Weights of a small GPT-style language model, trained from scratch on English Wikipedia: capped logits.
Each number is 200 + 40 x the weight over its row's rms, rounded and kept within 0 to 999. Layers, rows and columns count from 0. The size before them is the row's rms in percent of the matrix's.

# layer 3 attention output (transposed), 128x160, rms 0.188, rows 66-87, columns 0-159
100,162,175,212,175,213,193,189,131,257,190,261,247,187,218,185,185,248,252,259,185,220,193,190,261,233,178,229,181,230,236,189,206,168,194,249,178,228,148,199,158,224,237,289,202,221,188,159,197,190,155,194,256,112,215,248,214,212,191,219,216,165,141,275,164,156,145,223,263,155,115,222,200,134,212,212,249,197,275,181,211,160,220,188,167,208,153,157,210,233,233,218,154,271,217,168,176,158,162,128,320,218,122,157,241,217,184,167,233,217,211,151,222,228,198,205,113,171,194,211,257,213,194,212,173,220,229,229,168,255,150,173,160,234,229,163,192,238,210,287,201,229,222,185,123,175,249,145,278,187,213,148,150,203,236,259,141,162,236,218,279
097,178,187,234,211,224,231,143,197,184,187,255,181,206,211,202,188,206,227,202,139,144,193,177,209,207,217,270,191,191,121,246,240,233,189,242,167,267,137,223,302,225,215,216,176,182,235,184,169,165,220,228,186,260,203,176,186,154,210,207,185,189,143,227,198,197,247,221,108,217,178,206,113,243,189,176,245,138,157,254,274,229,211,164,225,255,271,171,236,256,210,147,175,176,135,228,173,142,228,239,165,155,191,154,209,227,193,235,198,201,130,160,178,289,190,186,202,266,158,190,154,259,165,262,144,157,229,240,217,220,214,232,122,200,122,140,88,230,291,203,234,262,141,169,185,230,206,220,185,207,211,151,232,195,202,173,127,204,202,157,169
102,180,180,284,192,238,201,207,256,259,142,250,209,175,168,162,235,197,173,206,227,205,175,239,247,176,219,315,200,109,209,219,136,144,165,185,188,151,221,145,226,256,181,178,240,159,119,162,241,156,150,216,183,181,215,265,214,271,176,217,154,186,169,222,193,255,208,175,220,187,205,212,174,159,206,215,191,214,213,134,180,217,220,169,253,243,261,262,218,177,210,195,233,252,170,154,181,187,241,315,199,120,217,177,106,139,206,221,156,195,222,243,251,187,284,167,270,167,184,187,216,251,161,195,162,172,219,255,213,190,221,190,199,184,187,111,234,194,179,233,275,186,167,256,262,288,206,226,147,206,238,176,196,194,193,154,270,232,201,215,183
097,195,215,222,209,277,256,262,127,192,202,131,224,183,179,175,142,241,153,203,157,193,179,210,189,177,258,181,163,184,210,172,195,67,285,238,233,157,174,207,162,201,203,223,202,255,248,215,225,215,235,170,163,229,210,163,175,253,196,262,147,231,241,145,227,224,160,178,178,146,251,150,210,216,153,252,135,138,181,119,218,202,238,189,220,177,137,230,250,269,244,197,200,175,188,151,248,205,120,154,259,239,194,197,171,156,208,203,238,250,201,189,262,197,221,174,212,199,190,279,177,175,179,222,255,239,233,175,283,147,173,88,258,196,225,127,180,215,253,188,185,243,171,259,176,172,199,242,148,190,164,232,172,192,220,236,213,193,138,239,210
100,230,149,243,207,157,188,191,246,182,180,188,178,187,212,225,274,204,104,252,198,254,190,193,186,150,190,237,121,138,204,243,205,158,159,184,239,145,129,203,200,176,166,221,179,188,205,247,198,248,201,180,178,257,199,187,145,155,224,239,275,227,253,179,173,172,241,261,124,155,191,275,182,189,163,191,229,155,275,226,167,214,233,220,185,282,177,250,161,189,185,198,164,195,286,199,203,270,213,170,200,230,222,102,209,204,238,197,168,191,251,254,204,213,197,179,150,169,174,197,158,120,217,269,215,140,159,195,206,282,148,98,218,165,241,144,225,192,139,230,195,188,118,167,157,130,210,187,250,242,164,155,209,252,197,230,202,181,163,156,172
103,224,204,260,131,172,176,181,181,216,207,239,157,208,221,248,202,162,168,174,141,232,137,210,199,142,151,143,269,182,197,211,161,300,206,163,157,203,231,261,207,181,201,177,271,260,268,125,203,158,181,228,185,254,161,176,212,190,215,245,158,184,202,250,163,174,140,169,178,233,249,156,130,165,172,190,181,179,208,184,201,234,204,207,164,220,162,191,177,278,248,220,209,265,171,213,210,259,188,96,141,235,244,221,216,172,177,225,219,164,148,135,119,166,199,152,230,116,273,188,157,164,267,254,202,214,184,217,231,224,183,223,186,261,192,262,166,182,182,316,237,255,194,201,243,227,229,176,217,251,193,149,193,251,231,221,208,232,156,132,220
098,175,167,197,256,219,239,151,196,203,133,208,143,184,248,207,205,189,146,219,178,153,194,232,159,184,214,205,263,235,216,178,279,199,244,228,240,185,141,201,195,224,203,217,120,136,259,214,220,177,163,153,171,108,188,178,212,171,148,193,175,145,132,191,190,183,191,224,162,155,191,287,194,133,160,228,283,155,184,198,232,152,191,250,174,232,146,251,253,182,195,197,147,189,148,235,208,231,219,246,232,278,166,197,235,241,188,172,201,170,161,219,194,193,292,241,219,259,244,253,176,174,168,231,183,198,216,216,188,205,160,183,263,249,194,159,219,224,146,167,238,201,139,212,315,201,251,156,226,222,113,152,154,196,160,228,318,162,206,214,257
093,259,219,144,282,142,224,147,220,189,289,177,178,231,191,214,208,234,210,132,247,159,215,186,182,229,169,224,196,228,189,185,170,217,221,169,273,144,193,167,145,285,281,191,246,233,232,137,191,213,227,170,204,205,207,147,265,227,263,222,215,210,218,270,209,136,150,150,202,173,143,109,233,224,156,188,233,258,196,220,216,208,246,192,249,148,160,215,186,217,161,232,211,244,212,188,147,208,197,138,200,272,233,248,133,171,206,136,250,202,210,221,307,209,174,179,228,245,228,289,152,206,238,202,233,170,236,206,166,168,166,230,186,227,195,181,178,140,192,138,139,163,179,268,198,216,202,275,217,178,191,209,218,146,266,197,186,136,169,132,158
098,182,246,146,169,179,137,204,200,231,228,207,243,131,230,204,213,216,139,274,205,171,139,155,205,282,156,200,228,236,152,246,268,222,177,215,211,140,222,199,161,258,149,169,232,172,198,209,195,240,149,197,223,266,196,177,175,142,86,291,244,203,180,147,155,284,196,198,171,155,167,250,201,163,208,165,225,182,217,174,137,140,191,233,182,213,188,282,220,254,233,261,186,139,233,223,183,196,199,209,158,242,116,193,207,214,185,160,185,180,238,228,195,246,244,144,196,113,222,135,62,198,146,241,170,139,259,206,189,165,173,194,232,196,198,212,201,148,197,141,178,200,201,199,180,188,231,221,207,227,229,124,198,131,170,209,200,226,181,200,183
101,229,208,144,151,179,241,250,224,192,250,171,230,164,218,218,123,179,159,134,154,187,182,173,162,194,206,233,221,281,223,182,163,213,219,283,246,166,191,236,205,168,245,226,231,119,240,180,207,214,152,141,252,182,241,225,284,221,206,245,129,158,217,119,191,143,194,160,254,210,174,164,245,240,183,195,187,208,219,231,226,151,127,150,211,185,177,230,215,118,182,188,178,144,194,171,223,224,217,174,149,214,212,268,134,133,192,237,150,86,153,170,250,231,181,199,166,148,215,225,175,197,222,198,229,200,226,149,153,164,196,175,128,171,183,226,244,201,159,131,181,243,151,213,105,223,150,224,177,129,172,174,214,131,153,232,190,180,260,241,205
093,238,292,261,239,213,177,156,296,212,113,234,220,197,127,179,194,206,173,152,204,260,206,100,206,267,167,161,182,233,248,189,282,144,156,236,166,179,229,187,149,242,212,234,211,231,215,166,160,139,213,132,206,229,229,223,185,154,219,256,237,208,231,259,194,207,238,121,234,180,221,231,210,173,305,232,167,215,246,229,210,167,170,250,180,116,189,174,160,205,181,217,185,226,173,222,212,237,184,191,139,182,229,145,219,228,233,192,180,143,226,203,182,172,136,211,202,185,145,148,122,280,186,208,204,149,207,203,230,186,187,199,232,187,192,165,187,211,213,164,188,210,174,185,188,191,109,277,130,145,290,224,183,222,234,238,237,228,176,141,252
091,193,208,155,112,170,220,177,213,147,184,187,155,156,166,190,278,110,193,184,267,291,122,212,209,219,168,262,211,261,196,197,132,277,194,245,226,210,169,241,201,230,211,189,196,245,204,247,183,206,237,205,220,251,177,181,177,146,155,136,167,185,202,174,143,185,199,221,161,195,133,277,216,247,193,165,228,213,160,199,194,277,176,214,238,173,249,244,285,250,173,178,219,257,254,198,183,155,239,195,226,145,171,161,191,214,216,210,173,173,256,199,184,194,243,126,212,254,235,135,172,141,212,234,174,273,224,279,106,225,228,230,219,177,217,261,149,193,177,188,197,174,137,192,152,129,244,214,259,245,190,209,182,159,271,247,170,224,207,187,155
111,181,218,191,184,157,236,135,212,190,199,274,105,205,236,224,254,237,139,221,213,214,159,270,236,226,188,174,223,219,165,214,240,233,199,199,235,149,229,176,170,227,187,259,210,164,126,176,196,253,263,128,174,196,212,203,147,161,166,220,194,166,240,180,221,201,163,167,141,207,201,132,219,203,177,236,183,217,204,221,208,158,273,197,219,234,227,175,172,208,236,196,183,171,239,176,222,153,161,106,308,229,206,156,167,195,231,205,203,156,189,244,216,167,167,112,177,215,114,265,286,134,181,200,280,140,204,192,177,257,224,185,233,170,180,153,332,187,235,200,167,185,159,214,126,261,183,234,194,234,169,221,164,139,163,215,284,217,191,194,236
098,195,200,159,246,236,202,183,242,156,279,205,146,186,203,225,215,197,268,222,171,193,173,305,254,120,291,184,212,281,219,208,253,199,253,193,203,224,232,206,262,179,274,189,247,168,181,232,186,250,214,180,200,135,213,242,194,222,235,147,210,124,121,305,234,166,255,225,214,159,228,184,183,165,248,162,204,168,237,173,215,151,187,230,120,179,194,172,194,134,192,146,202,203,225,271,108,232,199,217,155,194,193,145,206,211,157,171,219,224,204,213,224,206,188,213,125,221,184,191,128,127,174,234,188,123,139,229,182,240,231,202,169,238,178,121,183,237,220,213,187,171,190,202,99,259,193,245,250,251,256,216,233,166,188,227,172,220,191,192,191
094,222,162,138,198,215,216,201,180,234,184,225,205,218,200,221,224,157,189,220,190,179,154,265,163,199,183,252,185,212,250,226,162,127,181,153,253,217,176,233,237,185,219,257,167,277,178,154,201,206,150,201,137,120,211,273,204,195,172,183,190,237,185,204,269,218,232,224,202,203,236,273,251,190,81,241,224,287,271,195,148,209,207,225,176,182,179,246,235,187,131,174,180,238,255,249,191,212,197,174,283,229,224,160,250,175,169,238,278,243,146,241,186,206,141,263,154,142,144,146,223,133,220,214,196,212,145,178,278,245,205,162,264,249,215,198,195,212,213,271,206,154,174,263,230,154,147,146,193,174,154,140,189,177,179,129,174,208,224,261,188
099,169,145,236,274,257,265,237,196,206,233,144,220,184,196,189,257,232,273,202,144,184,322,149,227,227,180,194,220,161,219,165,233,128,186,181,148,196,203,149,182,193,234,163,288,143,218,195,158,219,175,225,169,196,336,205,170,162,141,196,285,195,192,235,190,290,241,232,133,221,221,134,224,164,218,202,224,204,158,162,193,248,269,164,194,159,237,216,243,246,236,230,223,174,157,228,227,225,191,163,149,268,204,188,207,192,283,211,224,169,191,272,218,219,241,202,231,168,176,220,182,272,166,135,175,186,236,190,221,157,198,214,189,244,169,211,222,260,154,178,193,196,228,223,304,185,215,201,147,193,217,214,247,161,246,220,175,135,194,165,173
103,213,185,190,236,124,178,186,152,133,150,240,188,198,197,232,208,161,231,229,213,210,157,175,222,157,191,247,164,178,207,200,187,213,234,177,323,290,233,168,169,118,216,287,225,222,206,228,222,211,141,258,213,216,250,226,196,253,246,70,148,194,206,158,208,199,164,184,305,233,214,191,179,173,210,215,222,226,211,263,192,189,214,220,167,232,256,178,147,168,261,134,212,212,211,248,227,252,204,128,193,241,188,228,224,178,176,200,155,200,221,183,268,200,236,235,130,205,170,163,246,198,214,239,215,255,164,190,162,221,192,229,153,233,224,270,195,286,170,229,223,207,211,202,274,228,115,228,145,123,237,163,229,171,167,188,252,257,174,228,249
099,199,211,169,228,178,225,159,217,191,202,175,152,195,102,173,179,195,166,206,238,245,209,171,174,165,240,209,214,213,217,154,308,233,223,213,168,197,223,175,226,215,183,203,153,193,235,266,198,199,151,148,125,216,224,196,159,135,245,234,279,236,126,89,170,100,166,113,253,228,158,190,219,129,229,227,227,181,110,236,258,200,212,197,251,181,206,191,211,246,209,204,143,174,168,191,240,181,275,291,217,185,173,175,247,179,159,231,140,270,206,216,135,153,192,207,143,204,177,212,204,185,258,177,142,178,145,106,141,213,188,199,220,201,196,143,191,246,198,236,157,208,189,176,223,203,223,177,222,242,128,235,158,190,145,202,215,143,190,213,259
100,147,172,252,115,135,241,244,213,219,242,215,220,209,173,213,130,166,225,208,257,149,208,186,266,156,166,219,202,122,169,223,253,285,199,181,83,205,222,138,201,144,191,117,246,185,146,150,148,150,203,210,228,165,171,207,272,169,175,231,256,160,251,234,188,193,148,166,222,152,205,244,208,212,169,197,255,176,148,175,126,247,159,161,192,219,212,240,244,154,269,200,152,199,181,224,132,198,207,228,199,211,228,195,202,181,132,158,163,178,182,135,204,171,171,177,259,148,143,134,157,199,184,224,174,195,258,255,223,239,187,180,282,173,204,215,155,193,215,169,205,152,138,256,182,170,278,217,217,228,224,213,178,200,208,109,225,195,213,214,154
091,132,207,224,205,204,262,130,233,133,255,179,192,174,288,203,178,196,209,283,162,187,114,165,170,219,248,204,256,235,100,209,315,205,250,205,293,280,202,220,213,164,156,246,227,173,195,211,228,149,232,188,144,174,251,170,208,195,200,250,196,246,207,178,237,238,195,187,172,264,143,191,240,237,238,235,256,218,123,207,226,256,242,240,214,209,217,229,190,157,187,147,160,228,132,243,150,172,141,201,161,178,170,214,227,212,230,200,170,138,139,159,192,256,165,248,241,235,245,142,192,207,234,186,187,189,212,262,202,176,191,191,189,170,169,155,210,150,203,253,279,204,223,253,156,240,211,153,165,159,189,175,197,163,197,185,177,108,225,229,177
095,179,189,245,207,223,224,181,240,164,201,228,164,218,198,143,128,205,145,275,227,178,243,206,107,202,229,208,228,258,191,156,240,216,230,211,209,198,198,159,258,137,214,193,195,273,249,246,256,155,164,275,235,218,180,179,177,226,225,182,156,169,188,198,169,158,217,191,200,289,173,239,194,220,178,227,144,219,227,209,240,133,198,161,174,192,202,237,226,220,262,177,267,218,220,252,210,154,133,248,241,228,136,191,260,156,188,136,128,223,297,225,273,165,209,309,224,175,173,194,220,193,197,291,193,219,189,158,203,115,243,140,248,161,230,199,166,232,157,133,124,289,194,201,232,239,182,251,197,197,128,193,194,237,191,206,235,199,223,202,194
084,132,194,213,269,211,218,159,202,164,118,217,191,99,219,231,190,116,236,130,186,189,100,212,198,221,233,206,287,185,255,191,188,284,128,152,189,179,173,177,184,193,210,179,223,187,280,222,225,182,243,251,175,138,189,166,204,210,231,199,196,231,227,258,180,247,232,183,117,143,223,202,226,221,115,256,185,230,179,258,189,224,238,158,208,163,226,254,316,230,256,279,137,187,220,156,174,166,208,174,238,181,240,163,212,165,237,145,238,226,215,238,265,180,194,225,172,211,149,212,241,109,208,193,223,178,167,268,181,202,168,176,212,240,222,185,203,197,168,127,190,188,191,180,193,215,238,201,201,231,268,153,164,269,185,169,181,214,156,207,151
# layer 3 attention value, 128x160, rms 0.181, rows 67-88, columns 0-159
098,247,186,227,191,208,268,215,185,215,116,93,182,137,204,208,259,196,187,176,188,214,179,191,270,204,183,216,207,225,177,193,145,143,243,212,241,194,179,194,276,227,219,187,207,201,184,209,166,166,179,271,130,231,257,248,135,176,207,244,178,215,215,101,307,189,283,138,228,206,181,248,233,136,250,261,219,178,158,204,217,225,251,209,211,130,211,200,237,200,179,215,223,127,145,202,229,183,206,237,236,217,280,212,178,174,243,154,245,296,193,244,225,190,217,224,159,175,197,216,219,176,180,279,261,197,164,226,283,200,242,115,174,238,219,160,202,193,287,237,168,186,194,210,166,201,181,173,155,250,181,225,230,230,208,228,242,160,193,153,280
101,256,185,295,181,157,219,142,155,164,224,202,152,208,175,147,238,146,190,233,243,227,234,219,202,196,201,163,162,148,169,168,246,168,232,232,295,211,213,212,207,241,192,193,232,222,210,160,229,238,208,188,166,217,284,245,209,238,171,208,210,129,184,221,245,235,197,200,153,220,153,184,244,181,252,172,278,197,213,141,235,211,169,136,137,210,257,193,197,155,176,196,208,243,169,208,223,209,145,263,246,139,311,140,262,172,218,235,141,233,216,159,188,188,156,194,234,159,212,200,186,155,251,165,161,234,194,214,216,144,177,159,282,202,218,319,222,207,237,183,123,126,178,169,247,217,205,221,240,227,243,195,216,230,214,310,134,231,208,236,171
094,149,223,71,184,261,190,129,157,239,217,202,217,240,245,252,207,197,253,238,248,267,204,192,265,185,132,198,216,215,198,109,183,241,264,214,155,214,163,197,132,223,282,166,233,259,200,86,188,182,181,217,174,189,222,150,194,205,275,165,246,269,140,232,157,233,244,211,106,187,230,135,112,209,262,155,189,214,259,229,176,173,177,171,216,195,224,188,213,225,209,188,204,202,220,200,194,206,240,163,184,185,244,166,231,185,195,197,180,140,159,199,231,172,164,321,192,225,248,239,203,210,152,196,195,206,242,266,232,215,182,196,155,227,267,268,166,240,217,135,216,183,228,130,229,248,217,234,202,213,190,212,203,176,237,178,200,243,223,204,176
103,145,113,213,149,191,268,262,143,246,276,147,215,234,236,270,164,161,243,194,262,196,200,163,200,214,219,148,233,246,185,153,194,131,178,182,180,276,191,229,258,202,225,253,150,231,263,94,210,222,241,224,223,140,168,204,133,232,132,179,142,183,134,215,155,207,211,201,245,168,162,186,172,226,170,228,238,250,190,202,168,201,233,220,170,252,245,229,221,209,254,228,212,164,197,163,212,173,156,169,167,129,190,225,323,199,229,139,212,213,262,223,191,233,136,147,227,191,239,251,152,226,195,170,163,186,147,149,208,209,212,181,198,139,202,132,233,220,310,174,183,219,235,262,175,195,213,230,230,191,188,148,177,177,178,193,214,206,192,151,227
103,237,178,154,238,209,186,190,195,167,201,179,267,114,136,141,134,237,189,119,240,203,216,253,228,215,202,197,119,185,197,292,207,201,180,161,153,197,185,104,154,204,235,231,195,207,171,143,83,242,212,138,221,169,291,191,221,165,275,220,136,256,205,135,201,179,235,236,196,250,147,226,222,193,201,206,189,194,207,173,199,209,203,153,203,183,216,184,222,221,202,196,180,240,243,168,227,244,161,148,234,160,169,199,177,224,215,164,111,263,162,252,227,269,213,141,173,208,144,194,187,149,208,281,253,241,212,186,269,180,189,185,162,161,195,182,197,209,244,165,196,181,227,191,213,189,198,191,150,220,214,188,290,198,152,208,205,171,221,62,227
096,241,170,169,84,264,185,176,179,222,187,267,174,227,171,205,216,188,203,222,290,140,223,161,306,255,162,221,168,153,152,151,171,166,163,260,236,171,163,204,312,186,224,231,225,207,212,221,246,193,145,277,170,262,181,230,231,216,188,188,154,176,196,226,169,232,251,266,243,194,193,143,230,215,173,183,222,171,192,237,197,225,137,122,172,234,224,226,279,242,147,159,152,198,296,251,140,115,152,172,178,174,125,184,198,200,223,157,176,204,165,208,203,136,167,204,251,204,213,260,197,147,182,207,204,201,194,180,174,179,239,189,166,245,221,129,225,187,191,254,165,205,227,162,211,237,224,151,227,160,173,253,165,244,243,224,230,186,172,148,217
097,155,249,228,290,204,177,299,176,243,199,202,231,215,187,246,162,227,189,230,154,204,179,208,216,235,170,239,223,252,202,149,242,181,229,216,185,180,212,199,225,189,99,170,172,222,149,185,248,190,240,263,157,157,146,188,253,177,254,227,195,217,244,197,259,200,249,296,217,229,249,246,200,211,171,130,236,258,237,224,179,140,253,227,203,202,223,226,234,217,233,173,137,175,180,201,215,193,212,179,209,173,170,181,230,176,188,159,198,233,128,171,105,190,229,260,103,223,215,125,144,251,163,285,172,168,212,174,182,189,283,260,150,265,216,218,255,149,149,128,171,166,178,190,238,163,223,184,194,137,174,189,291,197,253,234,215,206,212,212,158
097,169,159,205,159,201,213,198,199,211,309,138,189,209,204,229,234,147,208,197,164,194,151,208,192,228,202,195,153,224,162,241,212,127,257,194,268,218,164,191,261,237,192,172,164,240,220,162,231,177,289,175,163,195,92,187,204,209,236,317,184,211,235,220,118,143,248,106,158,149,201,151,247,221,267,235,196,185,216,207,177,245,95,144,169,231,209,183,241,209,222,184,211,185,255,157,229,192,233,240,134,152,207,215,187,200,189,255,156,194,168,225,170,255,249,227,177,215,241,224,173,198,205,215,202,148,64,213,190,215,138,207,155,212,221,150,166,224,169,198,204,263,171,266,137,237,208,222,217,215,176,201,143,254,229,187,248,218,243,178,185
102,225,204,180,219,232,180,166,174,215,164,192,179,202,215,233,176,243,203,329,154,192,226,251,214,206,282,241,246,83,241,184,212,173,301,136,186,135,226,199,195,242,205,185,284,182,190,225,201,239,289,178,172,180,197,102,272,185,228,177,250,233,255,181,159,249,219,223,204,158,229,176,193,206,232,227,259,189,163,182,217,247,170,265,241,116,184,232,224,183,211,210,228,142,275,190,188,216,213,212,165,218,179,213,240,211,179,166,204,231,162,213,121,173,230,253,90,269,232,203,194,188,214,159,207,153,207,193,182,170,226,221,261,178,187,172,165,152,164,172,204,176,188,186,261,181,98,206,238,237,211,246,214,127,183,167,234,161,174,229,161
091,201,170,185,217,153,200,325,180,241,182,228,232,154,223,111,287,129,217,204,218,197,242,180,193,173,180,213,196,129,220,201,219,206,231,173,215,234,206,206,116,205,199,184,218,238,178,203,228,200,212,182,233,220,132,225,216,154,262,266,173,218,265,189,125,197,231,183,190,211,200,243,198,170,222,155,209,214,237,161,240,275,240,210,229,173,208,210,151,159,257,195,259,196,174,171,229,196,328,184,230,215,172,246,261,184,229,206,162,181,230,271,220,251,241,184,255,150,194,194,227,198,175,195,215,127,246,197,202,145,224,265,249,246,209,220,251,167,204,192,221,224,309,205,251,148,195,274,175,151,242,173,199,242,213,217,146,334,223,174,190
097,119,193,268,259,136,215,89,171,201,153,171,237,196,251,201,209,205,260,148,198,206,131,166,216,158,172,213,215,220,173,190,267,125,240,308,201,272,160,251,198,242,176,164,138,205,204,233,158,120,176,126,182,191,224,244,184,222,179,247,143,188,192,241,257,196,166,257,207,158,226,175,272,185,140,254,209,215,164,258,220,227,169,185,145,272,220,166,154,204,171,186,256,154,167,213,186,234,197,213,160,202,182,184,206,178,175,226,222,257,191,232,217,224,236,271,203,250,143,163,231,178,219,198,278,263,199,169,237,170,268,133,203,140,144,198,220,181,259,196,180,198,205,217,184,199,234,168,161,192,123,174,235,241,234,151,174,190,259,189,239
109,132,191,184,187,189,158,127,173,182,281,255,148,230,179,321,193,246,187,246,233,166,188,118,187,222,205,209,266,241,133,174,244,169,179,198,255,248,222,150,178,187,256,158,130,242,259,158,247,279,213,190,230,163,173,196,256,205,124,166,222,197,157,183,163,210,236,202,247,296,186,250,194,181,209,231,228,147,200,169,263,266,229,203,206,174,272,193,248,245,300,188,232,290,177,227,197,198,203,175,231,224,209,180,283,211,209,191,204,242,198,211,200,236,211,273,258,230,192,176,180,164,103,160,225,185,272,181,255,237,227,238,215,204,209,158,196,247,188,197,204,229,180,211,176,187,191,255,198,182,231,192,191,256,206,211,256,137,176,194,227
097,210,277,264,135,228,260,258,245,191,265,173,205,216,208,207,190,241,137,236,227,166,275,230,191,232,199,162,171,211,136,194,223,198,146,287,149,213,156,232,232,135,300,230,226,162,168,237,248,178,248,164,143,201,211,189,202,171,130,152,174,223,182,238,227,203,242,188,205,207,225,181,203,275,274,243,198,294,198,175,152,196,216,237,258,187,259,262,211,239,238,215,229,182,141,265,208,211,220,270,274,235,159,240,202,225,258,238,199,231,213,195,146,208,217,213,242,220,192,231,227,236,182,194,160,141,160,247,242,215,244,174,180,138,184,191,247,154,219,204,161,199,203,190,141,95,252,170,187,193,157,224,222,275,123,176,182,179,151,202,219
092,216,163,220,208,211,202,211,187,194,272,207,231,211,239,209,155,187,169,203,228,302,152,121,205,139,200,195,202,193,205,220,132,171,169,241,232,324,212,152,191,142,156,178,206,170,225,216,246,280,179,272,203,171,226,200,286,242,196,143,259,207,142,172,241,215,293,220,242,192,177,144,155,241,197,190,202,213,235,195,259,181,199,171,194,246,234,208,159,101,192,285,216,241,203,183,142,184,168,107,150,219,155,206,247,271,213,187,196,204,316,177,173,165,214,212,179,211,183,218,273,226,206,143,188,215,225,196,214,207,153,221,209,146,197,206,176,225,165,252,253,224,236,155,158,219,281,217,232,187,150,212,240,180,156,183,264,187,221,211,263
103,234,211,150,230,167,242,241,154,242,159,195,203,185,240,228,314,109,198,173,226,176,224,222,259,284,194,150,199,206,249,266,178,239,176,137,166,169,137,203,210,210,241,200,175,129,209,194,232,217,187,194,221,212,197,183,260,243,249,234,177,239,225,204,156,163,169,187,170,197,240,214,227,272,240,244,181,159,159,260,234,212,163,208,231,131,217,168,271,159,202,175,100,205,183,163,184,251,199,239,168,158,172,225,173,210,195,264,262,150,198,113,213,185,203,197,248,205,174,179,142,250,208,273,188,244,183,245,244,135,204,187,149,260,195,212,238,231,127,163,157,197,177,148,222,236,241,106,273,181,235,167,163,238,200,256,152,249,226,172,235
102,256,256,175,260,241,199,168,200,257,212,184,202,248,188,177,244,221,129,232,170,141,252,252,228,169,209,180,199,137,239,245,169,179,105,207,180,183,236,191,173,179,199,257,194,179,231,197,211,262,158,193,203,232,278,202,176,223,206,144,163,203,174,159,255,128,173,283,232,224,200,165,168,208,153,197,144,188,243,215,130,252,155,215,262,125,158,256,235,161,222,215,255,229,175,198,279,254,211,130,150,162,265,181,224,224,241,209,198,213,222,203,249,156,264,219,164,260,169,192,164,287,189,143,209,182,249,110,149,202,185,229,199,166,135,229,208,179,180,218,190,189,165,228,190,124,144,186,234,123,266,260,223,197,176,188,191,263,172,164,201
096,195,238,196,221,196,236,195,133,181,193,163,172,202,158,247,241,185,214,216,233,161,184,205,224,169,274,227,205,214,229,210,126,168,216,241,193,224,196,221,250,199,169,153,132,185,187,134,231,173,227,120,149,228,155,188,195,185,178,123,188,136,224,207,143,196,183,182,207,182,81,148,172,142,133,182,236,223,214,177,207,264,249,144,187,243,253,199,212,218,230,244,211,128,194,172,219,132,162,246,238,205,193,145,170,230,178,202,205,161,242,243,145,121,165,227,203,219,201,191,218,133,244,155,284,227,227,201,157,242,188,177,208,290,228,150,248,202,220,201,234,270,238,163,238,197,250,189,121,134,176,196,136,153,242,115,113,231,148,174,225
103,210,201,193,237,193,168,179,241,258,308,237,210,187,205,155,175,163,179,177,130,198,193,228,100,158,212,219,72,255,165,195,198,206,234,167,230,239,198,215,189,230,193,146,290,167,186,166,236,146,224,236,231,177,219,235,193,235,190,226,177,249,206,210,194,221,102,173,205,228,98,174,298,173,224,200,211,172,138,270,189,230,264,141,180,212,177,185,243,185,208,161,184,202,217,235,221,158,218,238,201,202,227,163,228,193,173,237,111,253,134,205,169,167,174,168,217,195,182,292,200,131,262,243,192,209,150,242,226,134,257,187,264,203,241,196,221,220,180,217,177,176,190,100,142,164,187,166,176,188,159,195,215,226,128,170,175,172,244,164,206
098,133,157,199,216,191,231,214,216,86,159,181,143,165,173,199,187,192,120,192,195,187,223,179,227,230,164,189,291,160,176,157,162,157,264,252,160,219,133,160,179,247,212,100,198,244,219,198,179,197,121,228,102,216,169,185,206,184,163,254,203,243,296,170,268,151,293,208,230,267,205,255,212,268,189,169,241,179,195,190,182,219,285,238,183,231,168,202,289,205,178,235,233,148,179,154,202,172,234,167,181,157,182,234,249,224,203,181,251,202,198,223,164,207,204,142,118,207,235,288,188,194,233,212,238,181,238,220,204,234,231,198,254,226,233,174,151,218,162,195,188,209,159,145,198,190,179,177,186,161,119,209,189,138,153,187,191,253,227,163,216
088,221,238,168,130,199,179,153,185,219,202,141,286,323,222,194,156,256,213,203,173,219,197,227,205,192,164,221,160,123,268,139,214,224,191,183,195,179,254,240,202,211,215,184,204,193,176,181,243,170,234,259,162,249,155,252,134,218,189,172,183,257,185,194,178,181,236,165,183,140,157,171,206,173,183,176,138,128,141,218,137,149,122,161,242,225,262,173,218,178,149,182,227,186,171,124,197,115,229,197,250,174,233,223,182,225,157,190,152,269,232,190,202,167,191,172,176,190,200,227,133,214,211,184,191,170,241,140,213,154,207,234,130,282,193,178,132,154,214,193,172,155,217,207,210,236,205,258,168,195,188,201,211,187,246,113,197,242,172,183,57
088,181,184,239,211,185,247,244,180,229,195,207,261,195,134,219,214,271,202,178,295,200,119,203,296,192,182,243,198,236,144,163,172,247,150,234,192,238,138,223,253,176,166,170,196,184,229,151,216,128,98,221,175,186,137,163,128,241,201,217,227,182,180,164,200,273,213,172,214,192,236,183,204,142,270,170,219,204,133,241,155,196,222,188,151,153,200,230,166,180,146,165,157,200,143,227,236,269,216,170,222,207,142,89,257,222,211,293,199,234,185,160,206,162,211,254,225,221,195,259,171,191,105,276,256,171,230,137,184,127,197,213,192,126,188,244,187,178,210,245,215,180,195,197,212,175,185,161,135,237,234,172,197,190,192,190,147,180,202,224,198
096,226,124,231,278,187,126,115,251,174,215,220,194,186,210,247,171,203,190,171,219,145,175,147,183,178,246,178,171,230,260,214,255,153,218,199,178,241,265,211,207,194,245,250,178,177,165,210,205,192,289,167,160,155,159,168,212,233,157,263,193,185,169,192,223,223,209,202,167,179,188,121,152,199,224,235,128,126,209,181,244,208,211,163,206,167,233,209,171,143,218,103,181,240,202,204,223,254,147,190,179,236,190,263,235,224,176,186,222,227,205,171,172,210,204,172,183,164,227,94,254,222,163,226,193,216,221,225,252,142,257,229,120,186,129,269,144,214,137,201,206,196,209,152,202,157,263,195,201,178,166,224,277,293,172,125,261,258,133,235,212